config.toml
num_hidden_layers = 8
hidden_size = 160
num_attention_heads = 2
num_key_value_heads = 2
head_dim = 64
intermediate_size = 320
vocab_size = 8192
hidden_act = "gelu"
norm = "layernorm"
norm_place = "pre"
norm_eps = 1e-05
positions = "learned"
qk_norm = false
attn_scale = 0.125
bias = "none"
tie_word_embeddings = true
parallel_block = false
init = "normal"
init_std_qkv = 0.0395
init_std_o = 0.0
init_std_up = 0.0395
init_std_down = 0.0
optimizer = "laprop"
learning_rate = 0.00156
lr_mult_o = 0.714
beta1 = 0.9
beta2 = 0.99
lr_head = 0.00555
max_grad_norm = 1.0
warmup_steps = 426
schedule = "wsd"
decay_fraction = 0.728
decay_shape = "linear"
final_lr_fraction = 0.0
batch_tokens = 16384
max_seq_len = 512
doc_mask = true
train_tokens = 139300000
max_steps = 8503
dataset = "wikipedia_en"
Each number is 128 + 32 x the weight over its row's rms, rounded and kept within 0 to 255. Layers, rows and columns count from 0. Numbers have three digits each. The size before them is the row's rms in percent of the matrix's.

# layer 5 attention value, 128x160, rms 0.0781, rows 70-113, columns 0-159
091:130103143161079141132091111158134123121074142098057148163209128114100074144134161121126060109161150166112071107134096126154145191125120056167127124154134071140063111116099077131129149139133105080103119154128072137135108090155131118134150142153138143174137133151089157158136070114102125126099160117100087096173140138164156183160080096091110094110090197178138104131115094132126183177168150218111157139139136171110144118142135149093175065122159170176107114111138070112113127130090192
118:108105156138168091183106121048151142181101139120170086127106142138107137093121098133173127074156123163209129126090138141138192133159149150098182120116145139149090092096175163105147058183143104134091121137132150125108110163157197134100150147183119153132175131096114127072136108111102125062096150129129109028135102143130096128170090122158150078103141179207163119083093123106114078175117159113163142157151181105127119149070118159151124082196140119110110140077148112111108143101124159
099:106171136113123121090080141130159134091135183129108243115140133064079185157152110128151121155118109120125112160167171119136150068128152097120153161103122143076107138134175070084132109103106092075160107146178165123093176123128146069076142110164104160197159104042097117109140092162112096092184172134173158114097133109203147160122146159125109106150074112114162117104062156129135090111149152062126153177147147128132142168093113127145121114120099174115145183094142175123099132152128126
106:106153153085138106114133105083122207147144136166168152125110120072075158129109054117183164105080149137136121215142179150188115111090133174103125147127059182121187104078160116073138024129088101080108085089163095121133128135147159158141133133190121161085140151109115095124167144123124163166151105105097105173124092129108124133175149113111155082124112158151081104113098108133140104078125143088122095114129077158126098165136110083053111152159118118168124183107162151107126149133154140
094:070183155103137154136106159060137124117142114159131141076105141087123163089140092110167130163070143177152133163169137139096086073114152085140144159154075171108162100144118116112109137135109140127164140125157143121109193130144151111177152118099148052131099135131191153174071156150146112093152099141143128105125147096153171139133156119057158093185132102104131149092000090130103096108111120117079120085050133092171148131144134068097123162134111094103130134153129185138138148105173111
100:149086102183124052134134030114141145136130104140105132109179089101089096114102143111088121117154115112130117050169058121137086179147106073182124079159154130148130157131102129166115151117141138093094148138178099150152125097104102107127144142170137106167179079126062105108110131099160165099106171101098126150168141136087158133063107082090147152078090152121057140138151082125136187116134168110095126178128060179137141078168142179137136151090112137173086167120150116127096167126137170
097:199146120080122121138186109132095115118145118155087106159139131100144111152088109158116132125143094109088193092123146137125069142124113160109082185114162107119097195114103169136144096187099148136239158126132047142146168134102092131189088127081118097159069062172178155193139138157106162156129085126133121143101120141108139055128134125169107113158132051093102098174122148136165102114084066117115095090161118124127106108168117156111097136138114105148162128101116112159148127122176065
088:120128132124171185163082171147120110121113100132167119138160082160134131127052091119088165152162116127134111130121099096145161092121049148113122141095146131183110132141187122119143176009140133109112130092148095121115104092161108169110085146110139109134115201186170215040167124117148087119110099133166129106131114160151179151104136120177076115142164101152115166160144144119115141137143159090076151151136158119126083097144123043200148108174113150134140128151138127163197109117123130
095:136168137116181139109105135196095116078197167142037157145117161144089114137130135129118178199139133060097179138159151130165145175113113110135077126129150117102158147137134123103109157047148126084116151161000083123119122098110185098145082138130126133184108128093163053136143131167133158166116161155123137093133129104146128098123133166127072142123165127113166182155187156135113173114119126115153164159074096153125109172152123148127142142137104105070127150082093137152149118147097080
092:110124178075117112130095151130108160083119138158163202150154165119110126165180180097188124116130094114047121142146148117151080154078068107081130103092074134144155125132112136042139163099113075082085122123122131168121100121149156163164131173123111176142076145091112149066161160111063213170185102168112101130151112077115123155140142129135117130132161121156138126110132116133131154109136104139128172179179119145136166162116100075097149028087135163171116151118146091159141119157120147
096:106086088167132139123183133161179154151119101105144098107085138072106118179204105118151087133100134074099127128147141102114147099145203140134126119194123084153121122128079124188123126205139143153135113140189152113100156142142130118080166118161141077142110102156083111154096137072180125157199124122109168161124142147154114064136129103146180132134113108129099099072127099146133134125186069151111103089120167179122214149180148120090137104115051116181145153101119069129150135110105176
113:089089106150150127122122184114155146104110200133124191149070119183211086134167109112150087126129082087157143188149104134130175104098115102139134132082097094117113087117108056106144133141143125104162140153074120125110104159188172131125111152100119170149132155168104154118140140140081071119120093149132169045125145120173107159148105135088139126126161147113132115139142132132116123185133115168224177186079160093114110154139113156160173074174040159128149121146085098117151087126081124
104:155198087186151107068107146133196123120116144120136135154125116118138133133111082126134069140136073118141095106246132140137088129180126126155157125103123114170120132131057149140127174120132160133081129148188122120103110135136111121121156122202120131138153090128070162097133086151193024120085138156127181146132121134161147076081128116116142115138104120144114171150151134141122130072204165133103156129049112193120145129136124106144160153099109137129121164118094222077148109132111152
098:133157122159104138180095162103139141134086141181131100122139138142169119126116082156145101107174159082163082217104116136160094113122109103090161112147095168121126124116122120085149107140169117148130096078145087152156107147116122127152179092164165163110124202133084180111106139120092089039104108129100101098118094011108135137180139163101113152105139153169119132108186092100113102181068123156141181207101137138100060148075118116134111099138116159148200156156097118128138150114113100
095:150107089102112127098181090110164160174131122114078116109117130042090106195118103135132055112164136110080118137141144120160093116120229163106077168084094144131146180132120089170115102201114134132140071119161086140100102097128104162144140140131131166169137090123068087181175133139117183195163129092112142198131135190118101128118124148133163114114098077124084127160111163154152145113118071126171117063110058161119142118138117177088115154083129148176155136107113145146108123133116144
093:116148093120187193177157108109152138152126064105120097139159107039121121168120115134107093110141090149096115094153108102103179094160171078139107159144163117150151130153139080192129169108094124125127145145167117159111163093139074095113131154130123047164105096170103147169159152085169111138182149112166135136140128214162141158133107095164165113146081095163112120097141228109163126116160074094103060053144142091131138109101137158149093111105125124106096116098169164094117101108126165
098:167171136149158079158142130138132093087118105175078056136184151131169168163144110140144097147200181125158034187131167105142129123099107172143131128152103154150143126102185120089119098159113108096117085136114086127154147125124139125120171102134163158172088133016138152132118099111095090138122113156091109109125120117129125136138159124082075114118175200101120208126117080128129093159101109137164188191063098173108111181119122106096128121121110106161161181143094138149128158170141118
096:108159094113094112165116126111135093142148136191166083091137119124171165070155155105068106185086201113151138144091116114179096122157065124188124114129126137148117142115115176134114063100171118118151123120128184138165076077103135140115142103129156083148106165083122141100109121164108105161053132126131151114109143086084144169101167167105145158107118189066109193116173121137142142189063118097108171200106097154142081162164128132142132196158091118146155099193101119088117109111156129
103:112148118107119115155136107116119125218082154096183101134112140074115111124147191145116067055133155147092084092127095121162149126116134120131085170113141081140088137102086143135117118155099139130095060151169169119109113108085135141091121150131121138150183118163081106080224095148158102133119169066137112120119133174142059150100100158142174142084103121157149107106137203134157141136136160114202139140158144117123154159072128176170115134176215160139125104107168146073107105081101153
107:117115072109151119075145178095147139131153109118117080136079143096105117198183121141168080139111126107088095162144143115150123169117125140185138118132030126116133179080141115127116087082108110042044072140113087137131116125138164094189115116148146220099106181150095129151121144129113142128097139161084111097149123115137090121153113127100134132128147150078128083174164131138134151125159144178177167054133126198134096121147142132096128104114168134128167151145136123108103080219169095
102:059089090168135132093085131176139160129120144111113159119064112093158148080147120138136132211076125089149147140161122143115141132164197083125127155103128146033109065159158093146122171048116152141165169176127108123128136165141103099103112083065135135215098107124124196132123114127156113100081114130128180132141156137120122132083112145116161145134135091075125149097119105118137130184161157094074171120124164127133115132121136121115145117068037122148157131144108077190132063104140122
101:087191134166149115186106163105142111174112099113153194123150161149119128087110144124139131124133038123149204110080099105118093066138089137129150136077136126107105175168018145141136172101163124129166201126163166142111150094128111108169118170112118070107114145194176158063103163132144140125169100150152099173121130112137134121132132099130099184111151077133104126095132139103131161122123145096069086153173162076128116121146116053138116082114093141133114133096125071168139094078108133
097:117085127169116098171111113114104136135105097168159127102146086189140091072049061114090170121124151101132141079127113153205035125114075121105122114131017186173203082107087162134140121113128134115156147136154124140134127163141130162214120107136133133107128161068138145162160099087121157147121093146107093067136085103114135094172158123166143124141142139178108157152186059124107183134096109136086117138114085164120135125107106096132145123114101093136146137162130113150188124131152110
100:091126117144111080087124139130114115075152140108163144130109141179166158082100106157099196093071136130153123133078183132075127114140119177114149127164140129152131120151149150138127102073183151083056127104122126093153181104138115115050082111139128098109155171112144082154107145155188117159180090141154167133134132122147143179120140068065102116158128151116144125127051151134142131096126149099065032163114121140102116114212138088108117174141145093096133148130171148091146162170119044
100:165121168126117082094109136070111123136128143102097175127132147092100106102082068157169083077102147142108090120084155135112111142098140147087103120131120136082120093154123099088123109084227171089145109153139107119151120152181175138162104130127089189081177124172110100116116139157165147162148155138119121169134136151171115192148094169099098047127118088181138118132049111136130151103110176105122070078145186145129186116079133144137139123108210151161130198137127149108092137164117076
087:155205147101180167138125121249081103091149131082120203131153061171116114171101113153073149163120119139104124122152144123124121106089118201119108150128224129149126108118122130124126142082127138134133140111117131101126153093100133113084110123139126045134151115092151132174144091111166077162145140132188141160106128061113139109152140132146085120177152170110158178175154199140121127132150095091110066140111127076121159143164135116127128147145132136064141149106116174062166120175135094
108:135142138149113137146154204086147126115093148118195079136106111127171125089145053102132142119098094190167154142128103124126116059160152081142147153148142131157114092150127122107129182175076126135178142092144161115132163174133114155135123162117138097049148138181183157042118101136171021114102106092118125120135122103215122116128119085138168078157138154167080077134117128119119102132169193127120160106140118124139152119122111120181141165192102138129109105135088141123188132086149178
109:113140122155132203134132146063143105110120091147138130134092123105161158112132115155128082201106056103124125129148109108140167102117113139143153133149097114042085130130077186135131172097133143143153150129178153141080134189149117147156100095052152098192054110136143184106138142142141128079114123133166116090130118108134166092120115185184119198122119035133100083175150104117138130149122151162096196091156171100118120125126137149114122116091047164152161107137096101175123069088120131
097:060120107098125157058142163138124124120110125106160147068050104118146151155128112133159116138062188157149061205171154121140129084127146107185145181141078107151150108148113149132114060145089122134085079079132151118108088127097150159072122108172143138163122165175164158142160123127109094107149085103134170138114152075136165175124143137101169139160179178066132112174088155134127127177148125139167119144077142053104143155188142087151134195164101143150121143146147123066144122116115111
093:113146136083169130240147202135135117158086064123144121101156112058191088126159093130116075098138154145107081135060080114086131065120142123117126137102117109130127113135108119107120220158133157137182104170195154143126158116149085164160187145093114100108111122170144169125060103067159136098166095132117106138137107128168108153172139156114127121144094144174086163105096092137141078111115085159100152139153168105106198122140124106108118106149110136146140126155154142173194147096149107
102:122111070158121151159163095205083158159131114158143105097143109124105150168154135128137109144124175061086175145093102130188099124114135132127106122159125113158095069116148079122137146158084098204178130082140210136169118112148136113121099135087136095058127141080150109155115133085113166193114122152083105171127124129051089110114143168137188135124137167122073112102249157100104132186135111130108107083101090149158114145081137136119144130093104097124140118157157088167116073131126128
098:100147082149122080084130168119131170081148148122128138139125126092132165122116111114156151181108086145156135117146143141136156143158175100138149124189124159088156103124102132148117095116136113116049221100164105107117194119153155090058138144159125023177036139111111142118100151113174106108142102143122158117143130108130168148144149041087122172088100184166136108122081081126093121124156125134113079193109110116108128092206119106084150155103074127155109127142128114112095179161127181
102:170130125129144063117097118126119128137162156162134211147145155162079103098096116139168128052127124133112139125114131161139136151101056152059118082062119136164093139103100126114125132082131148151085163112112135120115068131102190138111166140137113127148209107157119101088149092123150128121096165126181112083128114140123120126132091143176089075089150070184163098163136095121112126125107195117184090164170138128082183131047128189185123142147107156100141166101202156120115134144135068
101:146172168123106177134179193084142084154102092124122170099140132104162117132116052096138068139120134169136116129143075088121059079157125106146159198109086099158152162162103117139145140162146129142207137153173074115104116142159092148141151164109120113084095115231174191142096153111093103163175131138122168096130117111152166115143144123084164161161128126149079151093129135116149132140173054154112151124081123100114112096161117061143126115162108112129144087108085118163197126085121094
083:177156151105121184116152116160139154166121113100100074069093115082120138114107083134085076184083180152137073155195164114078108100137162069123157125115094164092181077129132098175142140111140148127162084116108154128120179113157066131213146131095117157104170142191137105144138142116133052110157161116144132123113127132180107080151114166141183090159070117134142179083067149116100166117128110087112146114059137105135176124057143070129130153140152124092122112131109165128146114097113144
107:114161184133097141115101110120081128106161131177158128105123098183160147127088108101131220120057126166136144120119139136158090162091057118098112124183111136112178134132107156097142104100141129116076111063100167133122130118121184175179064109111147174021148176151182098098128153152113200123141093135137076148123135107118145096146154104124092091170145166115153112170099137149084151090088156101112115108109080077152108099139124112061123151100209129113147128167129155080149122152150148
095:047120153076112183061069090051115123148111188149234167134119120168091142095122188113138168154091115162094192095125147137179114128121121131110136163117134119166116142163128159097143111108155093134106123079131154129108096111089141159148113148110147114177088105077132098114221139200105178146101130136188135101109120103091117164111141116157146111120100080145143094132144211132147143137144116066140110089186134061142106114084143131162153101116139125114135092135093151093122108125144151
111:199148140109109113117118111087121070181127130135128188136189142097129149105111083147131106092165104132075093095144112098155017134145102154130080094106159144164036174137144113133135137114178129086211109136160177132146123138155104116128142149102140099134196124074117151097087118106119109208125186128099087127120119100117110149079111178094171105135139133175166126131166113125148107120140201072108128081152130213147131119091130138146122159100178114127137170110140128127139093153141072
097:107177131165118131039109129090132136120152166156183188134060118131148191058104207121152159155078100138145137136199190142085139115107103106107152182144089110080153142112177155112155105078124137095134163121173142133123128148144167132117107094121147135134103133115116121116132147129131116091158122137130194064131116120147130055123161079178136136141069073120178127122080133120123105093206158038112161162061164140140094129140109090109135082113085137119127109139095123107145132155084114
103:212179099116155127034117094223121132162140103137088138121154129092063139170039190118122103138067121127109133067146091114092169141123143172128107121123128137176143177136155097135156128135127116140133118114159165121100111117093139127146089161182124135163140117178136082146151140090163149123132125112159156203147122142135159087099121084163156085123136151118142128139174166115104166099225137067132111136091073126128141116127121098087132127120086135156095181083132135159112091147073181
100:139199222082182158123134155134085116098139179131165157176127165159127128115121187102140130117171061164075203075117134106060104157109134179113106130105207117114100183146150146091131137139131126130095164119063173121115178120113184134157098139091121117133078083090190107087170123186123130170129110122140125143101108138066085109092140110200089096116140095136153149125170184127139063111133116086157148121160106083149091137116117123109118112149150146116113105112088139125132110113129086
105:218141113124147162140124160150134154119137117159081141170151121117136138214132134118111078146093121118098168135169139113158114149117144136122093103127132104151120108079094058116115096123053117135138128112103169101157143151128212129195127130149126104126163122148133105109136086153136078164147116103067089174152147070130107158115130115153140028157110207141099096140203103122097176101124158082202135141133031175137151166111125113115152178122076139155143156128123146108108076136135158
093:186197146153092118087138141104133137158121127177119101133100177162163178141124155094178069100126091082164111145159117107139071106112132160114148119112092093141072159146088130116142121172091138131152029103131153138103130148084175137232101098156159160085138168132142113087110194193110104139125093124065137166121123089104126057119152115123142148124123124138117090151101141140127160109124140137159205089065090175138116132109108129091186080129130179137146139148085090113118094087083145
108:137185151103144187187139177183148096134118050100040109163181154132149100171121078149105077168137164170115091085154100084085119072133144122124153147155072112115160104131129125148130170098139152148119107145138141116127187162189102137117151138084127103116140154156163113189100116135157071134160139161143083091130126151206152170172160145128126112176109182206091157105104135121105150157177092161128101095084142103134140130169143078148116113135172096080133090130085149150166118092109131
# layer 5 attention output (transposed), 128x160, rms 0.0536, rows 70-113, columns 0-159
091:137124099101173150142192113152086147133123078129168102110177135138145148127199095140178143167103129082164136174136158152147135109120164168127154169138141098130109150125105126073229132139163094196108143145135147115116120069133139148108153133100098096099158126106149107145126164152184156141120141128129141107196136126113104084058139086106111172132131138093101158072106169140079102084090136077168131160117139093135072161162046112151016118097174136070094162125111134098120116101105088
111:157105109157129150138168139131150100093161130102122083150149140129148158165102174095096090134127149097090114111154109000139131099168141104147139152121123107135158122098130126141067134116123129122135105140201100121096111100134126105131097094112133124111150146177141120130106114170163145188132147131162130138158138154143133094103110123139070148090119143123099104158138105255133124125071118097145135145119136126111117129143201109114159187112101125141136124153118132168112130106145096
099:122137150114148156171150100109125142118123096095121159114131136142144088054160077149107099049142137126061113122135142117143160053051149133142104147195092161124083149133173172164140085068155177145100159108174182118119143139077117111159108134116168119065108124177121164127059130105131146171118106186128105156128114108139136116104163081055134112119152122143150117138210145168129106123146115127148151099074152093141149128092106120131123154115189182154156076133133171188155045095155113
103:098135120173156113153115126161089073090133097067094109147141116110105135152186162172074050114167155136102151124109137020096155082146116103178150173142145129124085125121137138173073193155143215186153126084110171166107133089120106103144077119120085168146148108144088094094072114137101094163126172154190119088097169096125094144132123122118058140110137114142163127164177129149152086121150136122105100126138154129140182102129205113139160142120137139136164076140121106169157153083128124
091:154141125085124114144119125128082100105115163081101190129084117120109136142161133152055221119198107187067126088074135108153148102092132173142071170107155133084068147101175128199145130118085178140108127106096163136137126170118077098104086070171102142091127147077087133131132138144099129102096077116121083189114154099110107098179185160141135152146123137159101134112172145163106150130158091126144150125117157157098171150085066100129150087154145146163157119111117126148167103160198167
098:138131111122127143115109126136110136148099117134167137125151079141125147152166096102147154115097147105198114158122161192106168106144128184119117117095159154158122083091116105073255137172191109190149145108053136091106112133161104153109138123074112127106158119185181105148139101154125133122175096130152122101115102106126126124134120136180126149132133123075163153114104191135169110140094160102161125092139127084135119160136001080124092099146125167053125078147102149080150104158070117
093:074162161162103143110071149133140143156108176130082123120101120093105052126163135130126146179143096139165161134139105115109140129160156099102128134124148159138118108104102132170145151148098116113147143105114170139177140140157139135100146146163137161102119105064096142107254112103160122072137171141062083130083158121098075184179116158091147149096153115152105159049097101023178149170158169161112106140122121185155125077089126090130124108112158103131096095143169088100104161139109181
084:147098140117089121113135117103119133133123128170127136101096186134116166123157114101207101133165154125108123137157124182165155128134139131167089059161141131100112108185161145128000101099074139121154146208136155164102137144096131107131158130158098068151168101141123121200113125134110135139139070123129127130174091131103117113109070174108137104102060126127167099156142094049132138138159094124152129142151151084142106106129248177094099126129152162132111150092139112159124138167085107
091:096155138135087107139152131211180137111118086120143107100131166101106105094133146131187072101077133117095121159148149162154131096118162169128190088150100139089097143179178129095162070123094098163140146164161142133165126114148136168116118146089139139109145113173087111088181098087076112121125172126087115117049094118106088153079137085086209111154107139138153129171102118079119145124151104178170071107175125115108159099090088193186083123102126178169156063105161161101141140125142150
096:132150077129204113148127130192137122089133097080127092097150166135085149105139100176099035148116154115168127185124145177124144091125169190174162110159157080105126121121151135165066108121164112154136154098103097177119154122107177137106130099086097140149124149108099108141160147124168118116117163211162134101099179135106112115061122123078115098113160121154163140140170172035091115091153141131148108085109170091130083095147200118145078214103138143112125152098132082125125135094140125
096:109158148099128111115096149129102114091162170144165155145116065178128105110103098131092142120144132162138168128077117225097125163102076111088151148119121143152119124115145134124255168152136169110169139136128102083106134144102150155152132140120161113104112147113144166153095141134101106107113082118123135135153180115141165112143160141153137152134172143088092119093141132000154103126113152154080109145095118109172068133120037113139145132113120114110120166160101135094139102147146127
109:150134118102129139115155135136135152145177068127119061112176182123100117135112132142156099175142132123114119155104122101155118147195125114127148140172130100097168199159186139120069116079058138175088120161212093119102122146075183155146085139131123087102083126123105132112133131107140141169111114110148135187161102181160134111079111082132171112156137124185130131132107081109064180106149074136118139081133170138136091052085209130153074179176119105136132173106085135158106114075125133
101:144092134120132158080126104097084140165112109153121173126101096108156103141159106135126114081136156135098179164055130164101179111109166057085078104130152150119128124157171132123173132149089185124168109135089127126080178173161119104127177164075123085058109112138155138122046103124135132149184112081113147171165117144145158192103166125192136139150108129098088113145132159048137111185156118080120131129136128083187145149104110129113057105197110157111162146123110133154086059134166115
097:104133108138142130136146120120133124121145127106128148163123152096096143122156176161145116180118088167112132103137106025090141120163137138144115144148122106123153124145135117141058144099085145127094138141154114171101135103122149088091128129120038092134107112121130132127134100121138137159154162086172151160165177162126130127105097098148089101143152114126133128139110095255130151124144119107128127117135153108158167090143255105124111161143129121089134135109139116174110102104097141
096:101162160170137133122116123143101142101129135141128159143152110152133090102169115148123126135091112103173162126100136220110118117136087099116159130131137142133123135114097137142255164157175156138144153080128151088143133132143144102139113133131160143097120123125134121090125120098145102106128116163124116097113158081117146151148152109138139146095163118125123116068140136000150109107148174117083122132128130151171156096149030120143147117106155124126133113139123077088120162105103123
092:172126155144105112069151090112078106099120151128145226130116138176125133118142073087139155062150154066114101133103140160138127114111096173140110102101147141130109099126133144140255121179156128136162141090142166067114098167129133133121157122164205119134140131102147139157104126148135140086077046155099119106122134106120141111151163171140145143088139141095106108094140134238144118134087148127143130165089120124119114132136000101134147126104162136178107151145101130120140129144126110
099:073134136105093159141113136165124130107130119116140147132137155074095089062186178179103138185072116139115186125158125073097129084106145136141197172164104147146125082135133153185129122111150153128113142119122094152137182072129159083112180124114049114092096127148102142101127094135151146114134221099176154159111180132113128084100104147118091097151110144126118078164114083204088134099152136139108134123165193081199151123103143141136075109141150177088146096098166118131144078061138141
092:109104134120132144162129121111201132141127084147146088136102142065139127115144138153186190123140041213134116115148085130077128137118129147145108159158139145146135100117097101121104155117138124152085128152117095145117148114115106099127141131157090151127109127145136091119143147074132144064196126088147146156125120105127185142144061095131138088156144142121177099182089057039101174111167150141119129077173115127146142090116239168065130078167109189066129135111152174158157114116098152
108:164082172189130149144181119083126146094131125132113128168140119157170140123131070085148102088139084094139098138134115144088149120133130113138133128101141138128164140105096106148170118182236103132158151065246149087116123102135171120143162177146204139124145148130137117144090177124135139139136136173147133127208099128157164124099070064152111109089138128136110080116136127009140158089097111082080155140110097143125131119171094125104176125078098131100092138167122135137108130114103103
100:091132104146107137139100089180125101135152090136137144129153182122135157098121152159142055148136094123114149158132150177120125084121181111152137156120138142112130121141126137133255163141133136186126176080145143148119156102121156134127151174095047140130138129128111139085149150143120076157106141128172135075071131151100127133114131097120131128129146130177139182115106146064102072068135112086093049151132119116133181115125047126152081119153185119134141125103117095159112142023119150
101:140114165101100146143116136131147149124146141138139129098159124136113097090136121122148153106136113181149117094069106085123120176122101155112073147152122123131129192122182100127184087078083113111104166138139139100109116126097076145127149135149117111089134157112146138155141131126093107135129059092135081180139068093105172139126152143144134105155120101136142137139148124255130128146189072154146152124111117099128140096108088120147091128181144130123148134100136115135131148133103132
093:160111072083133113112153165108107125117138161134142121113094105110125163157120106103122130109182179130113076158145097083131151121138147085125054078157149105105150097089170101143031123134081109148126130138127098154121093197105111155093120087153131123185133169088120167166155116128134101123134092117137096132170141159096137123162127164165138128113152129103167140119197112255136135193115149130183170090112135139095087131126183134137130204113096101125077165143122106127084101196102128
087:120130113145121138147093114154150110085143112129111116172063132062080155185178180171152100152143123178125153155105142088113154141190129115151099101146151108117099143128138075112026160087090165141146137133037136192116127115185147141103135094127049085149145095124123088085155118119172135107129153085158123144164176138099081146123121144124108118131109105128148153142104142149168114124164129128121104128145176099131132110123255106114133161128120162108146128110105153140106150114120110
100:127133109078134129140090102113118117154132115136076127135130102127160103136140140139119129078177187118075149091154147156155128142079118094152126129106122133103113120148127165091044126150153155148131114152122140146146080128080105170155132113143118126156127104150141104111074120103033111149125140051098102103129102132153167089186110182104173123150086151117162160208152077000159095167119138171135135093132154165145110216113154174112131031143147122171158096150119171131146121133158149
099:143115098166156122172151122116119164125143135137108107121203122121129121147182134166147137092180163087125094124138137154165127102130129048122104103087085171069105169143125122116097143129158160126125199074172165131167109083101112109153078134092068111152138099147151073095096092082136125190144195123169103107169063103103086149100166079097136155102147119169144169119181146046125098198125124081160144127117142151149122201178105105118142108119172083147170084132154104123093143082130125
091:125114155100099114102131115119112142125112119136133154100098167121149106132147101132130171079135153107107151171148133182148140126078108104145134087166070162157080112193143132128051104110131119099131097159091150129172115156133136161157165170158186136136114104132129125123113159129070141113098110124049186097101141084137133155114145130099155114149077125101095097140093116000138124139149145159165130114099104139148104167119147169126137084084135150178139101161148186162137120144145119
109:150074126116161119091121133072066122164120172129086093144050094144136179147072122101129119140193137135106124119108110061126147140151092138077094121108135104110113165148181136126090113141095184140136107195105139143089147162151153156129105126179134099095125139135095186201090164156162155139138098144163130195210093200145085119137139164151078150130110118117110107111140073169103161137117081125098188153110122104106098137080138101084168149187077086132105176109124114167134111182155123
109:120134166091076109115099160148177120126116167146152140106096133149116134116125117076194141168168120183120114105111090217108113128102136102093074112173131123127152164114170070166181087095074109105136174124151111100125157125080146095141123117123084117101122158118096159161167153080158103102147071136110112202114123096122129166158098137118143087170157137116137140070138150222127141127173090092111108176117126162128174072103155094116107159188155104074101213117113122188090098165129155
095:148136171092133129130154146101078116118113104126109165159112147136161120093166123149094170142146073169127167106074102184127112168095119159154143167124144088124132159115155146120145148116138178177147123130182116120124121131052135109178140146153141148110131135086068116127068175148074083147121039130128156112111120100187146127135092094123136106129089143132119118142112105000108162056186133120091117118156108178205134117089126171132145040128121098096140145127116149184148120074165146
093:166091114133105140132123152089102159092109201157158176115070134169126130129106094159122165136175102145155121130144144176145132109097051148117078102124139133139115141159133121208157113119149133081132144113094085144124126149111186080110136078182113079135100161088144152181169135158133129098109102140170145178189201117126129065088151128136140122131166113096107091072153112032133155148138131144118156123087154099194054165136095088112158125092143109111064177154105110081111129155096177
103:100124149112165109143130140140169100081172132126169121137130110097101150119110136138123153152126103169191109155098125038047109156140073128148146127128101163139151123129095122123136124133124141109120123156077086156116112127141151158146153152138153157179106136103107143120133164131124141085099141110155149094142144098107109156145173150182113103141154090114136113111119118255124124100133106170117105151114082125109131104138152119125166174107067125107143106101094119090121154130109125
097:130131098061147111124073146140111096157116085119132116107137089144136118140135152094104141111132179112074182131117114136161150118094071158123160165122168091167120117113183168106160115156104178145160079139058114112091089156081108191143140096136125170099182140106087133129077133134050109144122089091085109140120178132133195097148155165147113170180164141012139162116159133173098136172090141129178161124151154104097081154089082107119114101183126131093138141134094161164177081138157144
102:129116113162167112181135148106134108117109096104118086124162118093146133178109135097118096115145137079115071149150123146170165097208130053115118063114113133123147124154144134116048084100144123091195126136197122125164099147174163144161075150093146130144154112155164042086124104130078116195192190174152124110146075134133078137076113095103147128094126123154124130151119171197149111174077104104147120112099157129152130123155178120130138137079120160131181088193092142173092158112110124
101:181130105112142124074150139085081150101105140148136154153067116154103119112159170170114167174160131150136141162098147120114118164152160142123091125124170122084117121113155129200110183129049158183126131137105122141117146204120123110137118098165079087121095150057064149139154106162209132080094062079095093161185204186133105139126151121155132136119146120109119088061169080161108166128151132085134133102132138149152092136086166146128085116128144123185098189112140092088076104116124129
084:170104148176105138137142112092104121087142170124123222183098134139122115112107117150143175077155099134092095110049149094138116150114146151085063116096143128101076171162151114157150171128073149139127187117139148137135134123130079049105136107137115116132098092130134155163059107150121153126081125108133131175133098129139115156093183116112075148104110115153106078102162124255134132105157122118144145136148127111068178158161077132144129101128178144182117136124139167126142136122130086
110:124096122118131098125113126150151129161141135107097115143108142100120171154110147141113108142158134157117141139128112160124142115117145148154126102108125128117110122125091125126000144137111149139110130122090133185146126104140097103120098144124085161178143111120121116117137156119129114142109158156127139117119100123108078147161106116110112141142091110158139174143102161000129133092146117130135122141177154189080175146126251130134165123167120115113154125098125154150139136139151115
094:166156135154151132129152114131155119123124060087092095123138129128124169138141143090143113090128132120124110093128126198113122137124135147174116136158141107123153118087123100104032112129172118123104117125159162105118120147157117141133093120154189158102160160127106077108125183089181139080153092186061127109116105078112156190168084125098158130112121146169131140148127129000121117089123128133153131136117116172092138071143247160064154161113113142169144134093138112182130159131186113
108:088109148165211120173123125109119138131122137147122113116142086085115151136200137149128142128149181151164102164161157144065174068117147073123084119116067161051129084120119129145174122110169128174104199126113106136191159122143117159127142150120102132100092098184154094111177123099212153082142185160182119091162085143113108151102124134158112094109170081117106129120120123137156121137134111066127118137052088114164118195142091120097139077122152187121156064111149122129079106109100139
096:137116136091122111141084127132143107156145072084090113145131094149101104146117105118108075094152153153066122115091139079105130164129179119157113122129159145120113129118144119150007146118072171151125115122140148169084161152089047109116108120111096122111100112159150143144092109129117113160125121118116088181122128157145171179114113156097116128158122116149127142162184140232164115133123071153126137125184136121084173107087255107130087168159156157161147142123143158175116098119186135
098:083137180148104104103111152119081127126120119118162188139125089128156130073161065078108112084115148093166115196105146140125105165159105113145142080139154163136130058124174126093114168152134168149187068111081107159095107132121101094123147161140166171124126118139096130172067106171109094120124109137099120080092125071125122183098211124172077199087088098107120097124151192149197097130089145127161124139197126096151117144157089131183091140106116125141151067170152155122113148153090132
097:132124138160112085118106149164155114171107129095101051092111132127127120125112125085104098117100167094145104144180077118161130118110151117119146104134117130134137090121131135175013087156129066090150100146178117131149135157143110152108109177149211180106130163157116148143169164084162147097144184189069134111106129139123145156119103154130147111142128099155092099140117107000124159138128127168126170142150147150116123115110174151099138173099072098180091127089180062124110156164154158
104:063137178150171069143108145167065107145155127091121104140106113095138128088141096125145145115164110127146134221110103042113143129118101070132151104165108154140079126185151147068205135159113182162185140078073120141089144127141155134125124195139169148081136121130119137146111149099113125121146188147164187089124142129139120121057170069132071158138156069133115119113100160168065140108151125126106133130131167098123121120122023150123172119164108114106179098112112130115151117137097116
097:064128143110163140131127150137135102156165146126113095171116113106120132116157124135107108182113120163099139134078118158054129155138157066112129115147128131118142108105103126141057170181113151163098122106143102153103155132117143081090129169099090143117080117145120166147128111072170134150168182107168135150153137152138113174123115114160113123156156116165123129117131136000094124084155115117087129133169150160169188109116217136124097179151115079109139127101134111131120085148146136
109:159118125117097120087168132113081130071127173147162190132079163120132154092153127169143159109144150109081141171114155149200125129103117151142086117123112143093072135202111132161202122124101120122138155132112135124150121116141166071128169103177118078136119129099090162119096124114136134081048114074069142158173190131131123068100166131123119133133128136102105091096160125153093128104134121100132132188145160118099087196136029184130125069107159135219137177116134155115106089158131084